Weights of a small transformer language model.
Size: 12 layers, width 224.
Architecture: RMSNorm before and after each block, learned positions, capped logits.
Each number is 128 + 32 x the weight over its row's rms, rounded and kept within 0 to 255. Layers, rows and columns count from 0. Numbers have three digits each. The size before them is the row's rms in percent of the matrix's.

# up: layer 6 MLP up, 896x224, rms 0.0683, rows 212-286, columns 56-111
# down: layer 6 MLP down (transposed), 896x224, rms 0.0666, rows 212-286, columns 56-111
# gate: layer 6 MLP gate, 896x224, rms 0.0708, rows 213-287, columns 56-111
up212 097:164120141167104130151130098118132134127104120180045134175123194130171152151068123134151157133101155053097082158177173085118122178180112233194106139091131094165126099101
down212 099:094130161086150169102166122131140120069175180129143104107113053113117147133144100122140123151141141130166134099146059108161121136123122129110111121128148100135127140167
gate213 089:132148097159135137180085142082151103135141064133086143128134134106125112151123099105149139081080153127109163132181140118183187080078170180141051180120133077100173129128
up213 092:183103125108150078137131097096090117081127109094069125151119155149134076131136125162191110118129149083128117119187123142131190132091124153115107145109118120157112093097
down213 095:135110154172177112111158114108133137096111143141142156098102146150100144124183122150109160163106061121167090099066085142108111102099109043137213123179116160096124128149
gate214 099:109189190097128129089078089170112143125123136110130133160144120133176139110153145082128135094174107091133184102122080121143112123095081122122147177112113121148041183089
up214 098:144064153150127150135140216123181120148139170130105112095097150061138117101081129212153092141120104150108046114108142194159065117125109116106085104125117161116096114099
down214 092:188170097135176152181072070154095139109090142120136164136174116128143096175116148037091132150148120166127137141136114096112124123128132144140064057146147158188092149089
gate215 094:105147157099127068126174138126121122092096139085112108078160129136173124166111092128137066135194142091130115161122116172136103083129153125122077130161120084110113109070
up215 095:135136070137133160137042146196217082150107148148128154183097101150148106125148133117110187160082092152103106148148153119057120152155106142120063128102109179122158099138
down215 095:168129126155164050140149127088084148099168175096144171110082147106084094042100129135150145161090146095149110140153116122172168134165136110154176145156131132083087168100
gate216 102:133126116147147171130109156118130067130156101100095148058110102037145137049113150110106080095109096168137154090120113176047166078131087132110120118132154076156145128146
up216 100:174182156080131130118102167109188116114100077085115134122113134063106183091177218155186131118107216122164105119129100114106178156147218127118140124063119118119128149122
down216 103:093189159134165104077131104151094119123126117141096174143111148167103117088151133178150087135160164114136107092147116169137177139134134105124104169129136155140120092174
gate217 085:110179155111126213145104112124110122159176115132122171198142175102123128095146119073169115203160133082104111122106112143076183080126097145121045139118134099248129135108
up217 095:113133127176113172079123185104054155102164195142115147121097145128125083055134175088116157136143099114131166111131150155066176224052131138130109096153162092113167081164
down217 096:169138126123083185094130080097109097136126109114154153134109099146171150096169138101058110160158158133074132149150135110083111174138118140144103138182191124145159142131
gate218 102:194137078108106153086106085105088075127147082129109103132079166112139179156121131150143170097175138157110117083157121118107116109104120113081144150179155145120101179148
up218 102:091120134165119127142147136082146114113117154125108120132106134049156091142116110126180121076126120166099117175131138108091115101133095167121076112094131066141203087112
down218 097:198146109104135178158116084100106138109108156113127128125125196152084105103110156103126113123122155150125152144065129177067066194173103151110108144088088128175107096177
gate219 100:188149134156137129106070146119142144118111133151156035111098094139125120056118135108078158115149120076117139127060160193128161145185088183126141142116155103139149102132
up219 097:057136089077127150145090120143158142146072168190186160154149140152126129150130105113104071157155094085109179164159096076087141142132158055106161131148108113113099134143
down219 100:068160134140067144121073119118153146098098139133130076082114138148076102114102157110051117108132111136112079074159166168103140113095111139125136140147122123185089145114
gate220 100:199053084096097139150172168122137156126122139057180144125160100160119104183145135148118148161174151087142116084114162111148063161105089195085103125144107088116137118126
up220 095:148140106132143137159104132166097101111154153136073103122160083089136176083116124070116133075105085109135125110100088176133159139134134155099144122154146129132113140191
down220 099:133131107108144177100161106081135146143116113131161162153133091196104121159183132150130160135165209174102122154145172133119090142132111127154121107105045078135149164112
gate221 096:144094104124126135136176133109122142092104145108172080084086164110092159089189101110138092125159139109130129132152106163090124090128175166098133176107050122119144144095
up221 094:153159093154124108080137124080149097128151101132084118115125115176134141165152200174158141150095149106087118104125099124208155116132124172131187121126118089117122130162
down221 092:095175160133100163172072177146160164203115155138099178210130124215120080116090130151117138120081156075142097135141171102113134133143087097140123098135143121122070130130
gate222 111:116110133141133131201149171092168170143167167148061140138153123177118091117145144143115129130118091116112161170050102173117149129114124129139078075128100124109144155103
up222 097:112048116161177106146101141062115184136173147143092085199157125145138145109093089128115114113139068081101127152122097132105147106033177136107131131098109160140083096100
down222 105:129149103122155180089128141137170110116080117141171050113140086080137184130145077120116086110115100144111058117164120124210106098121113097127149174080121157135143105099
gate223 090:149157089120106063093119197118125108126117181128077206210105137137116099108137164128135167119120103160111132134109189108118086136080150139142045119145127105145116118106
up223 093:126164123108093115108166127208092128144149114141120133098175138116129116138144160101148157177138130129103093111093113123059083168100171123086091157099148198132155175122
down223 095:102059168150193166110116147152120155161145136131158106129100136136139169131119121182138049097147166133145155170117096166136172140216066137126179089133166126068127103155
gate224 096:126165104108114141150101114114123177162084123059070162113168130094150117095087117085143136117126155123134088151131097092178106085064085101163161108127107138114145124138
up224 099:130123114116115120123201137123085132139154132138144127174062062087132121190081163119120095140117069113077112148105138151048130172160089175119167203144124174132108140074
down224 097:121169111172192144181102069135083188150120120079090125159157123164131122085092107077148199098159200138096162165156116101162147148107062144107104122129154096140169095171
gate225 104:112093133155075142084121127045180155174119135140086158157079105117127186151140142119178118146100149089139200132042090144176124091135163127217118148124102058109051114134
up225 101:150054111097179153096127100118110151171065127142064106167156191135099086149232119082080157101178159153130111073130107073113075153085148159145164114111086135139142121114
down225 101:149153137166152140129180135159084094099138116073158064117076132070124127152067112116165183117123096080075120123132120172107163119126174112108090136121138103061145146109
gate226 097:095101195124125140143144073131103107099164122112150154126099145038166172123134086128105132120139132082054175133159131142130156101134184142130138169153079113142077103199
up226 099:102131089173129194071110146087105219118172055117152084058147073087134102086101139102122170085182150115191155096101107157078075096163120156107107137135126136147125115112
down226 098:162118123046104163118155088073144133082133163113133155162126147055158132078112098171105110127126105133163203170161115122123143127214183110089116134135153130100081149164
gate227 104:094133143091090125151098154151063070082086188117139161157095144137140148087089133138139152083139121101199220140134093145128150130117108189122176104139139143198157159136
up227 102:165072126122136103165117121183128061095144116169128079119173182168176121192121142106186073093157107123152102147149173028164188163131119121093120084159119137118124106113
down227 102:159102126120142109091113116114149113159142129106130121134124114118096149178123071126118104165109096109117074083162151137123098098145135157158107171104149100107164078041
gate228 092:172172168111114124170130138172135132162189149126104080095147229123130141081105099125147102145099109153097125132116103058131147183143134162096074097107112120157149120077
up228 093:093141108149111179107105100082101127098081219125096162175124071110132173155197117132125195099122116096120136119120124094091128090079127082156134173119158120140108081170
down228 084:143113118146135138146124152173154115157178130123097049110123215080136194105111083141116084155120148131149089153109150096145161142153177114106097072129088129159140094065
gate229 098:096113072106143161151119149155108070064130133104095119179100156140112102145148129155151116093161142164132107155134144110155135077113138141094140153105066147133105125148
up229 100:110073177163125099159053065098177157138138130159144144117116091111108137180085124134119163162105121116126077117119166110123130162117102088163145173093161054126122173073
down229 101:118199121163096147109147120123060158124119154229081150119167106156172148157149092090157146127137164086142124133095108132149124139096160114079097110108137141084117100173
gate230 100:207177116130199139122147198166112173168128110150194143075142087122084161173154105079117060158096159131138125126155133091170136135117105131165117152170143126118147100149
up230 104:114061225118129123139089109131128122194088158107085092126136180098123134127104084075141123156052118087157137139103124118100109121148092113104143112117162181143143113121
down230 096:152156107106170136103135140090109100101112147187150150156153076149159121175142080161116129117138157126136159131137163088195125108108120208166203113126119103200126140160
gate231 099:128161089147145163152094102164110160097131111086162138115153121122170177150102116126133074168127102186124136071133138112100111077079087129185130156165185130154132129095
up231 099:138150178156070130106176139125155137116155168150087067107092108161099117171148107066130138073115117138136169125105126158119133135113104134125076128124115131116141188156
down231 099:092121133119128128174070148128086157113151132120133192115136093118179099174132138107157084143129117171146085123058164130133143125071115180108134177177206082141152139132
gate232 095:074125150192107148141198093109196106101115128166138140136123155142152211114117105140154119152156111123155147145060111128130159074134109118176182166099094119198117110163
up232 097:137132106132142072123112187097125026124175130180109056123115125152111107124174169077107085137088137071115134109167141163129149135112094163086122129133166192080106194113
down232 095:117138089138060149131168140116155162094127151085183164111116152101089226150118072158177102135102122159152201133119121110177102130196151142163069153098121148178109119133
gate233 106:098134155124162152112100096145100074191154133108126116105116071131095130102091129118064118112130117082109174138150146101114092104125097119185157160094156133117144130106
up233 100:118118113092099139093154114166128039157115135113123190049157117044139127107144172066128159155077148144129103135129117135086205171083137213136139069183135134129127150124
down233 090:105100109108137102118116099149095088097108129121126140188104080139075142094081147121099082137156145087101119099116158065125096098122139157116215117134125165193098047120
gate234 097:109150112118120120135136118172168114124109084151114185088145146150155124172131124114137141136091115120154138082118149078160185196128090113087147125150061136088137161115
up234 098:113156147104139130127079116116182169150139039120162112136145150146117174147094107122094081196084127155129175153144124107187138167196108167115189121122175140101193113166
down234 097:115111136143166152109157077104172114126111206093083139146082106133141077115161091138117137088192077098093099189136137087090109137074101132159105085118113179170098128114
gate235 090:147135111075131118156155142170133073117132140130167081156156162161139148189123087168086118205139121143112123188155086170122115180154108101162151158118139146113148158127
up235 093:150109096131113148117126153143084177085125108170099203133118078091110108115101143095136153115148165102144148150139165133132147113105106148186126098154143125145152163094
down235 095:129156147083124112119134065104164066169148152071167109185087098104141097084138131134113088121121079179124141099128143155114108108171161140127129161124173142123120077149
gate236 093:103118157118133107185079155068170150078174074163116139132123162168098074095160125193171100120119157138146085131168100039176113049178133099099109142068147083130155086119
up236 095:104157118152106126148143133211080098126188169132114134153083075106172115114119121125108171100112163173105146055166090130092079063108127164139142186161175141107116178093
down236 096:130116168159122089138165122102096148105172106130081130092135178110060125130149170107156134151119126123144077148135143114140141125135152132159089097090096131207166098151
gate237 101:144142105156141134109182067080154144117150106092151097136127144171138138091107140111114089140157107148193123135137129100154094118064094105189175148170194101139147125117
up237 101:079126109114094098103104134099112145124115130115103097116151143092132137110095079127154119105121081115121133169111138165144115123149163107127132139167156212134103143150
down237 100:139146164096108135096151093123141161134099140125151103191118162196150127164208102096117100181111101107169088130176126099133150110150152080132157148133151143151144107149
gate238 094:112210160045145121143059148135158182163097153148105111136161154076100149119154152096169084146081126144126140100101094106165111103153178127079073112133183132115071136154
up238 096:102161114146163068112065090114140126056099153159125159130118151106189129198103155135155110127110124119113099153133132097130150111129146147125133109108156157068120138164
down238 095:135092122125157163108127175116151086122172081103176061143161092164136166058131136169099091150111115127147110174104147158087129158119119164110082126135133117127157117157
gate239 105:102173140147068198106109171109132112154147144181117119099131071168120144107099104083145146082040118136180131125150116113112117087134098094125129177179167099202120151125
up239 104:146199140103172206174058201089124102122152125171132109128122139085162135045151086109126086166063149094129131095119145145158140118122063165099120150179075146149118135101
down239 110:123131140112069212105147171104119115106138145086135140161145117072137104164079148114156122112133148125105170095144128133142170111065076091156113145113149148191116137153
gate240 095:104137138168046123119150192105209204119120204153121115124138132127161095120200105102119108112162121098103168087080094147165122142070128144144102155123096057082157117172
up240 097:150118172144146141130175086060114144136141180114153087179112082119133120075156130125082154135135107095091080073187177146108135159184118130104110119179163045131055161097
down240 101:141149175134092169099118133163133124162152198136113186162143176098086105152160064143175105070135139156091157126123071131180131132095121129086141177142129133118120103145
gate241 095:109133111187118165147124121093149092103175120165145099149085076156143130130186096123072110127109123129176115139113087122154092124134155093073129134194093089110128072164
up241 105:133164145167123164125150160124105108128120114139085151144096146076059112093139071124090109091128135129131126108170080088095100077129140108136100141142087143173107105127
down241 099:108110113076106163086159104110119097109150088139154109124126114121181163110141123119188166190143097054158125190086136116111097119194138135115111111084096126111108113154
gate242 097:136142165143134157127101153108076089183170117109088136133147170121121141135128028090174110127149128122128118138093103158137138076199116157115106212161106133131159203146
up242 095:150131119137107153128097143168163141164126177112169158133127179132068075157097072143139116149110142078086151158074137151162117125125131164172090115145155125131133116128
down242 098:125138100111109178102168151105136117169191071127136111108142153165116108078111092106168138105106120087126184055192139105156066138143113101160130128132158162146135192094
gate243 110:089124100141098152137169152142109093123127061138108099172104119101085130151103117164179156179093155157095185140091151171147140143073083163129130131136088084136088203165
up243 107:150099100131121132100076135058144112113110093101140104125132082083124115181092129130152099133130076099160114094128119151073156074114106132107154106124102149105170103178
down243 106:108104080167123157190121092123139131166163158155098164102117122193121133069148107114078187169101099122153093084149145112115062162127161142137158193135183135162127103148
gate244 089:146151110124139140077140155134127109211151135122188121216120165120201147175093079110128126060143113174172111178174118122117164046142117071160145153142158182155190094099
up244 093:114118105113182119138125081111122116154180123130159113096113111143076187105128131153142127167118097097160094130118138165085128142114185123149114133115094109135116094176
down244 095:097153126157129102107120105144112190058131120116096152116134134120251107160146190129087144138107116165083160047095176056124167126133112092072163142161185102133138136065
gate245 096:184138155180162156123154134111104069123143135146140162111111129143130114112139118114088128165127102139144184154131177142132162094130087134173152123120136131162138145192
up245 100:123174138129123136143103121085136123112124119198114124104164095119135108152116083124112128031156140147155162120132131094101126128109135120113150166083197153176182133130
down245 101:148134118119134111090139156118158076106107109073163110159138191098169109158126135201172128134097120108110147127086112105192130139201164155137171121045106161120084135134
gate246 107:142120110163147130100172157087157116127199193139098106100146127135114129070164099116092138114102070144083156084094113190089082109105163127113071112148160132121119115202
up246 101:107148112175070146119122155086146160163148079120155085142141108121133101136181131084144148066174111129092099130128158138053145099122167085122099132075081112084139124146
down246 097:130079128128065086135135180128135123165105157105186160115092153128072133200176192074083139155117117105127082122153152104120167127188131109162107158105116109168138175141
gate247 104:133148152138114129139191171134150194119131172144138096092057151122149114130145079100099094135126151139213142209075135195123131113150108102109148141121141117134100109049
up247 097:128137126142117109135182131133118084063103120149155146155129107100157144194112135161154141083109132186146121090146186128169136143129161115101117144119083166132145158132
down247 097:160166170113118133165122098063122173073215206150069121096119140169118117190118075097120047130122100122129103126084098210083115105129135179095067105175091166173150066116
gate248 107:171100199189142201134147101025110117151102171143123100096170107129059164099101162152079143150108120147128140154092109156084118141131091127173107138186133157150102157098
up248 109:108168095163045165170102096122183164080147115164119199139145129114133138115140141113136118176156152115137133126117137164121137091127037143140101132152102098135151096134
down248 111:151140057077130082129171197116135134000150119102175103136093123131143098166150170147209151156114099067141067155140150111093126073167150120044110108083101090146090145099
gate249 097:144105076199133162180153078142151092094130114157069119157159151095176097178131103170185094157159119170157124148147159090125113080124099111168098112091111080128095076179
up249 095:040097110151104134151118138140123132114129140076161171149078127122166094119152092137100106093187144120119152101153161144151117137093084103140100138140103124104168180146
down249 100:116079088145180148107167115155128100141157157092131069156123098099135139106097116084126081162096086186095099103135157117132159119132156105121148138144154202169118097128
gate250 099:133095141107132151104093084127048107109195080094146200114102102150153117113130132135136117109167175119095159071206106102116121114128128145067152113165065132139089115122
up250 101:105134102075134142152109123165054110172137071169154182156136121118071095115111127104088108105134179131165117107186148094109144131139166211117169117113124165143109103128
down250 097:150172121175087141187133066107141129142124156127101116129163168091096144136189125091077147106134120108092153128120106127109151116110139127172134132179176087074133091128
gate251 106:049147093103135152154124135122097081137096061101096127139148052140109132134170112201091115158111120151112107140174073156133136131062156144113152165184178069133101139154
up251 104:131139125095125146098100121138168200104155137111104107096097169071130089146138108168103124119129106101152080134090128129080104143133130107181106109104130148137109115117
down251 103:195111168082181132126142186145199135113145130112120127083139129203142087104162154137181140091089150112109102073094149102102117162173160167151127110136115159111110137088
gate252 095:148156181138082154120122099148146135169140102074100111189088107125167140156122074136121126133140147109195144081137127146137145077108056046133148141098097155139093170165
up252 093:122110129164143156104170061101109164110142168046177071113118128071184162136134153167107158116103108168084096121118174138099099152129153095161156102115183152112121159108
down252 096:091135153173153162138115174150140074134226112183115175193137158092128074140147168111148189140112108119139120058135179112153108143163164093155153111141132121117077124121
gate253 094:138114153194141112162079121091089147122112122155129169078080086129121086092170119141148104151117100143181155164087141144102126099142079130123152085110089110140160045126
up253 101:125153107129157108123192149153147113110127153186138075151125131143136122111176184125093092126138126155133145188157140138130177106122099104176133163165127126162088129137
down253 102:114133126100151067167081152149140111132185120115152084072133106129084164175085090084100077124140150087197151158122157150138134163080134166113053078135169104136141173133
gate254 105:156138139154136122109108060179065100121139082146162112112158111105143164162105117129118162132140109142180136081137164125134140131134068115144161163099164069133141157143
up254 108:144134125130119126147115115204128144083076119113166152148086201199136123137107112144126156163136157142116154140147129171158075072142154106116134142143119145102112151085
down254 105:091167188157147142141117172162122128159117093166120087141144108105079159100104165089062133125151141148164110129149100078164157155144129154147131102138072124128135093100
gate255 098:153106156105112189111193105047126128129212129123110139119093059146140083109094100157112095157087120135126067115126120105053145131143157160121111150089129151139122145150
up255 101:085143165144129127127131172175118115186118126137173121161146157111136118147163105066133152149166108085157162156126093145165165086129070099118122044136146130187119119094
down255 093:133116089131174147125202107060129143175138111134139134105124091123117162141152107153127150132119190141114083155106112094121142115116173185185121110136077108233123067157
gate256 103:103110152154070178209069160133094175135140105178137139076116111095123116106100148182121091111094088148103107093080123188146156167114131175107138126167085159120191113096
up256 103:147139096131187120190110141157130166126119095134114199131098143136144124094106095108147125074134145134099050139141176134128133143116099166130131128114113089141137111088
down256 103:115102138166128181094129134118174125120185106171121134144124133094065126078103172157179154105129168090106117132141152190078148108162104138157171143163078121169090105103
gate257 097:110134148091111171152062160100119143130182109139238115114116153131176057161113166114187113149134124105107109158134161116146102046154153139166142093171140097177127063103
up257 097:119103123128114142177111144136074107087112067115160170110156126191122137181062155141077136111126169105111069139152146094137113087144175171187171161106156124109149118121
down257 096:153095122124193163122144110109184092085100158187096167163064124100090144091146104188078102115101177129172126157103122139150137144150110139164141149125094110104100169087
gate258 103:092107131123090148101145150111131077048210210084144047136153114107117140095139125114063107141133094084110060141085126140138173094149108116135111147144094133108177068150
up258 111:093132104117096099121141127099140112134151079101070113104181155123096111125094188141147111081139080187117081145087148123191133106148169103163138143180128144113189063119
down258 101:125145160103096103151124140127135177189085026111134123082136177141159115106157108085107094092164150133146098132122125153079109122130105088158103170172097124062185167087
gate259 096:086133130153127141135186087090099125130067231145126138172107075111084117084142119112135168127124093124096139150122145157118089171083083155144125122093125127123092135163
up259 098:123083131112158109070176067117169113173060139146125082096150179105103162065128100119119144067164082140133170144118175175111081141163171119094083084101088133089097143153
down259 101:130122127163086158127116114133100147116123087179071083113110146133125150140142157110165122173086091104104195120125141185117146076170146139149170210133100135110157114122
gate260 090:169125149106137100123119084147071119153060111075080164100097123202116154164059117187099115125121152178160158118169168129207161065147169094118202117105115134135141096140
up260 094:154102114097172082165084163170095119121135200097064104080127144134132033105147205097141131098144116141134160123089122134133048122152078073073129135129100145122090167126
down260 090:092099128119116122113120135099172238059124054106087131122066140080129200186130085151092125156078133144076148173074124114091125136162175186098151093121149131093128141082
gate261 106:156142070090118131100167090077099120177098153090147105109073171147145139084141118138116118190155114168066091157079125121101144211110101131134085154148108128131096106098
up261 104:081085080163192116094135140135080131149131105157067102112119173145176122137146016152138113110132068146133121144158082085141123147177119139077124146100131151177146155082
down261 105:214077109131106123181126161143132097086134101148164105160126139105128134168158114112083186115091135075141083200133138110089171114138178106155132161113129093120106096096
gate262 096:109088087149124155146160167133161145118121113101146169112110094071083145097115167122115154191093102138108089156126129115118151151104088099107101136156148124186101119128
up262 103:112138186181173156108112159069134137143201127156175129125106152136171112123175101054070141067177130132100139110148154121125145113147139152137086192151126126094162104178
down262 100:144123139129143119157068126136110129120138043199179205097097180104113160123131068101100127152176182139192128189166160134112114146117132097082084154153146097082085087122
gate263 106:098161135177066202103197127119101147128107139128127103152126072115104147162117119162143138102153024120136104155161096162070127119090139094120090145159138174119132182125
up263 097:132125104171114082146144123088136149130132138159165191153148074094136094118150105094143117132161121132141119141097151143140121091130117129105096164120147172102141136180
down263 103:127161132115145072102133101121077172116115112124116144194166114129161142186117143110118159108144169148157133148078162067144079133096132115157124119170112122060088139171
gate264 098:140130131147196136128138189044123112145140149159157155111123167155160091155078143163121140126112138175135089095121126166122178174169165118108133101121144110112126129174
up264 097:067134110115111082154132109089157078140150163173127105127102079103159110127131146147141094131108083121145083185107151101096122100110137175137097105137110166064093151181
down264 097:169128096192131178129144114131114142129146163078132127108108137133090139111154102129084144114132132193042080127119093143091139114141147080149191173138175123201118187110
gate265 099:079118107083079096150151166115142190159126108114181174097107147156096158144155148184185064109118116151170067122107139164119069148108100161027156116110066087161138123126
up265 098:115109121110060134142145127125199153158137110132202096126095137067164122158138149132126194143086108086079096116093130154167157171107110124106157099122098167168155171186
down265 099:100057172135135093076097095215079150127117120086076140145136130171092126093127129127112083130114150123141123127143120153140191134199095084204160119168190159105100209113
gate266 094:149184137155130133175164121149140083136131094133183073098089107103098150121187194059112058111054171154142157096136124132179127102134115167134116145117130160088138125095
up266 092:116123150090116137141106110126065134095202078124134130120139112147067074114162146067112123211114154088104118098072144209136082130168142148169138139171119146118137128170
down266 093:142180145104115119154166148124179115116126089152128103138122170094136104145148115150104135148109126148153129104148102158140132132093089089085064079095172079100173118117
gate267 100:090104094105124105143157119120103097119108116137131148122132144116106122045158156124114134061088102144082179092183157123140124119124130121102131159188133132177109089115
up267 097:161168181157184126091132167106115196147172125112173117149114128081154171108163099083105143096140173113132146149099132119114128165122105186130169120144127134174134127100
down267 099:081130126145113099137136171142163052066085124157116167079111086159154140153135156048152178136094139155118157091163086088132112142111168160084121208206123176134067132099
gate268 105:161147201181104133081122204093191115114121141099141139111120167081089127159128179133116161079135146104118160173063155140114099117166170098105107064118123149115179124115
up268 100:156081116122131067165174170154090155135138145123136175175163106113077139128127084177139150064151096145067101109209071106154129172116131183141148093139126149105165153136
down268 098:141160168125140098126136082107174164090114118137100207115115121192154135148134147103153087099144089105096176110138165121094141178096146092110059070113155076155108152118
gate269 102:086143123160153135160097186126142135118161126141136132129153077045133147127159168161092192144197049086131135122084124129113143105134144083115100103157103130107115106136
up269 100:126069140126169125147109105114110121172171053117140141110160141110117112187111072106111154125069051126113184125135181158145130087103141132115145154143119106101128153147
down269 100:192127133083173119097160074104124106173085128123127115161174146075115145127121125131109085074112139155120127152114159127149157090134147192149171091085172131159123115140
gate270 096:108089075122111135127102166124125151141140094101098137117194125115118051143153115151117147082141134137109113143129164116108116147120142115106134076177148123117171132145
up270 096:104172138164181181112126118165095091104191106115111175124100045122198146145161105119102125129104124202155114141131122091106126108102122107152120117100127185160155142126
down270 092:173137100111131138084138172163168134121161095175101105130166154134133159127121108134134161143125178111109108137158128163118160141120159157135144132144126083144156095140
gate271 101:105123119175155161180164182181133148150122126127098170154124099231101108077205096136151134077099102125104089112148212134099071074132134143051163133126119095111180109153
up271 100:158120170108138129114112142147139102148093136129139105040131095153157111168113126125136114161104160144103162168102121143093138121114178122140122097122128090134141112145
down271 100:139068082110189108168087112099131116212172105121168153135157175123121093145184170093130158148156110112171194146166087110108114186154188120193121134159118134148089148121
gate272 099:114099145116169136220132095102145105120156109143129137169111126158107143101096092159172134152168191121148103107110130156126061138074125136169082125168119090114118122085
up272 101:118138152114177145123126155160117128132208123111130116119052079143113116100090190145090177068085169116128123114149124119105158124200152173077125147140170160106051120145
down272 101:160106080117129085144135062122192069127091160126147088117158132131122152191151091134135128191117174111130127101132188138144077139122172079168109158146119113166170164134
gate273 104:127132147144135126140134166190127100152110155155136112143075093136151134127143095154098138156129171124153015095134132190125099106118094099177096154201124125128087094162
up273 104:141112136090111122143166143153173056094141107094187083173088172131171139099105123077158099153161109104086126118151137105158118149121116094071122132113140148156171120181
down273 108:110141144100189147121107139121162172141100119117110144116120102099105127165103084156100143135115117103136073073087148104148103130104153124167096111112186150124164088068
gate274 096:100096100134119124077183159173130150080117140083087153134105116137139136176141159156157087091125127180067131157085117153140068099173150226105085156088139138079151136142
up274 093:143098083131089119134076099158113106176068097152152124129139123091087096138153157169104126068140127157101097136116134130124109127149100141104096103050095138158114104107
down274 093:141123104166144101093193142066152177099105110161131148169127100128114205148121121112162123171175120128102124166085110144141170147165160110189075104170138125110164128086
gate275 097:112153078170157111115142092106113163065111118120122143153134148165095079157157116171141132123119146120091173102141119178153102101130140159152111145077099153122113123090
up275 094:127116150079116128144100123091175118099128112146171099144121122124147141095108111099150137144148094128163124187086147135090130202133075070099092095146133147187084167115
down275 096:128103109146088148096148154133085114142100119114121131072123088103109079147094118140094107132145102157118100066151097181070201051112147095129142137069146122103147126128
gate276 102:084128147124112176113077152186196114122144125208151098132118131196097128157115126094115122096057069154107179169088212136112158166093114127195167115082108161156140104210
up276 099:100115138180100114165086090125110134102132107163102112186140087056121191113103138120120124150174099044155168115167098155159128134130117123099147097189144120136108087150
down276 098:135140164099139138144116115173154134145126086212174123163071112134125119177138164085118149073112059156121126113060159178139135138098159065119142139148127133154170100140
gate277 116:071102137169088126135072156083125121161158103212157086130128128105166135126145080081152165086094110087194117091112134167164086080102155165091111105153092160062107111084
up277 108:134112176155122120170131177149102204110080182177135145159146125140124138173134062141133139177139131104068121097103123113154156145127124167203172083105125169109159107076
down277 111:137149109164131120143162082126133129142183133127142165129194077111147141117102152149046160094071136126148125108114148113158149136144192100199162196158107059105106078100
gate278 098:110094178127095120152119082158167089134103169115155126143107111068140144124152121150099180107122131129111167158161144116095149108089122135127096185183122081152120159114
up278 096:067151158139147103132136125126106103135115106170168139123055143092129187117082179131161067161123098081130105111114109099139119096111099122168107063125133160096075070132
down278 101:136117117129120075173153202117130147133135143162114121128190097156089171104158098130096139113069164149148184167158100125166139158101077151118147144091109112136147172160
gate279 095:191175139147152161090111174123119144128090168165128102168143199126094119132027101132099115144124124089149151151084146156143164124176148131125164128126100092159094045129
up279 094:146156133141103125091119135109169170199163158130099120071177155119194124151138078176089145153092125144137150140164115092113147165168180132115175094109162111120105090059
down279 091:149127056167075105152132117152147145114136140112131099144103138073094147161105233119104174092172116119110159133117135175200115093101134134209146124191098137112114142089
gate280 101:072155138159127134136155114124098168151219111146135133172099103138173103088106146113117156117123143144110114115094117141118144079108121115116126124133051103107118104172
up280 100:127107130102145095161180160133095140110151094139132139184097146190095193137080150165189131103106104119151151128141180125180168112153130145151119056126130165104166117116
down280 101:150139127075127100128139155129141128128192114127110141122142183147116132114171153134138121066119158082179099111085193109138123157172079161159088094123183155109113170123
gate281 102:181156126155117148129124122148103153148127151081135166141098140116081130143103064134121111072116116128183052075132114186170141103085096143122134161101097174158105105178
up281 098:125080109091110132093145107089130138045128113111112146120138126129124069107134115109113168110149161149159165059156117121101116134126057108135179166145147176161051100103
down281 100:167178146168108116194113155087157141122097124083180144135147188110171127084220150100093132120125053112196126091140118141127098096116215125087157140169137151112116072114
gate282 102:118104108155140121112121182108116138208125159090105116142156133183141138173118103153134127113134081081099162164052052124113138150129138174068135094132136229134148164119
up282 100:117066178101116124136144140163151139107150118123149153142112127126127087159127104100159131070138093156156128128099095100109121160108135107123098104155166123131198098134
down282 101:128090096158084132078142144103070150115119148090145092156087205143138142125105116177109111149143089134078165164153113107094155107120123161118146051128113141199116129158
gate283 094:163114047138074153136155091163130168125088156098115108106121129115084044183161124126121113177105095125195107110123143075076105119059128137142063116103109132156083105135
up283 095:121110103099130158145135167154143104131108119116168094140163197092136107143091106101172097140102167112157121071096110133153126109123167177128093076117186114133106140171
down283 101:099119204090143110166130124053129144118129151183059175092087144131167182076139165149098096129098120166096105155146112114119136123147123131118161130174175119125140157197
gate284 101:149124140180119173138115106135098137132136107109155149137113110049151114104146118081092144162082064132159198117116122164124132126133112121215196140137178166098097171173
up284 105:181101047109123076083082177111070108132102075159103163088130077113104133119124138101156162114100084186117179137166141133136171141122093151103134140139073126114206127128
down284 108:095132087083135105092111130132073092194119135119115159078188122132097181121108146123147161049121132135108075088168136125170132066090061115119096164163159125148147109163
gate285 109:097170089142064161106109176141212167109177139152120136147135125119133107102166143132086092150103138139088137171097138084122122082110150112111106151063157116129150109104
up285 105:124143107136077141115125092132143163131138155119108152104083151106216135162165089137137123178135146133102151125155094120139129120108082156145096104150178138104121166083
down285 110:203094162136133093195228144146139152155154082074123128146109123138149112143149183104182157144113100166124088190087145156137124136190131128109125146179101092159139119148
gate286 100:104122114127089130147132103142199090129128126122100102159047127079145073138059124168118137132054103107135069136072138144173092168181101117122146178122074126104106155165
up286 098:108164084120084173122046091094126095086142059109168153101164134127128163160105090105156162115162160093115155145144116108102190065098100116136082117133145127145095158145
down286 103:178155125129184117137153139129118168183167189085082125112076098125137095078131143138091109108130126125189143075164129172148123168135081122147150083147107083097190134118
gate287 102:162122148147098147107142133100096154083187146146111097145143148105060129188140132166134121113079113103138104200094093135100073143085085105152113096110123175093154081106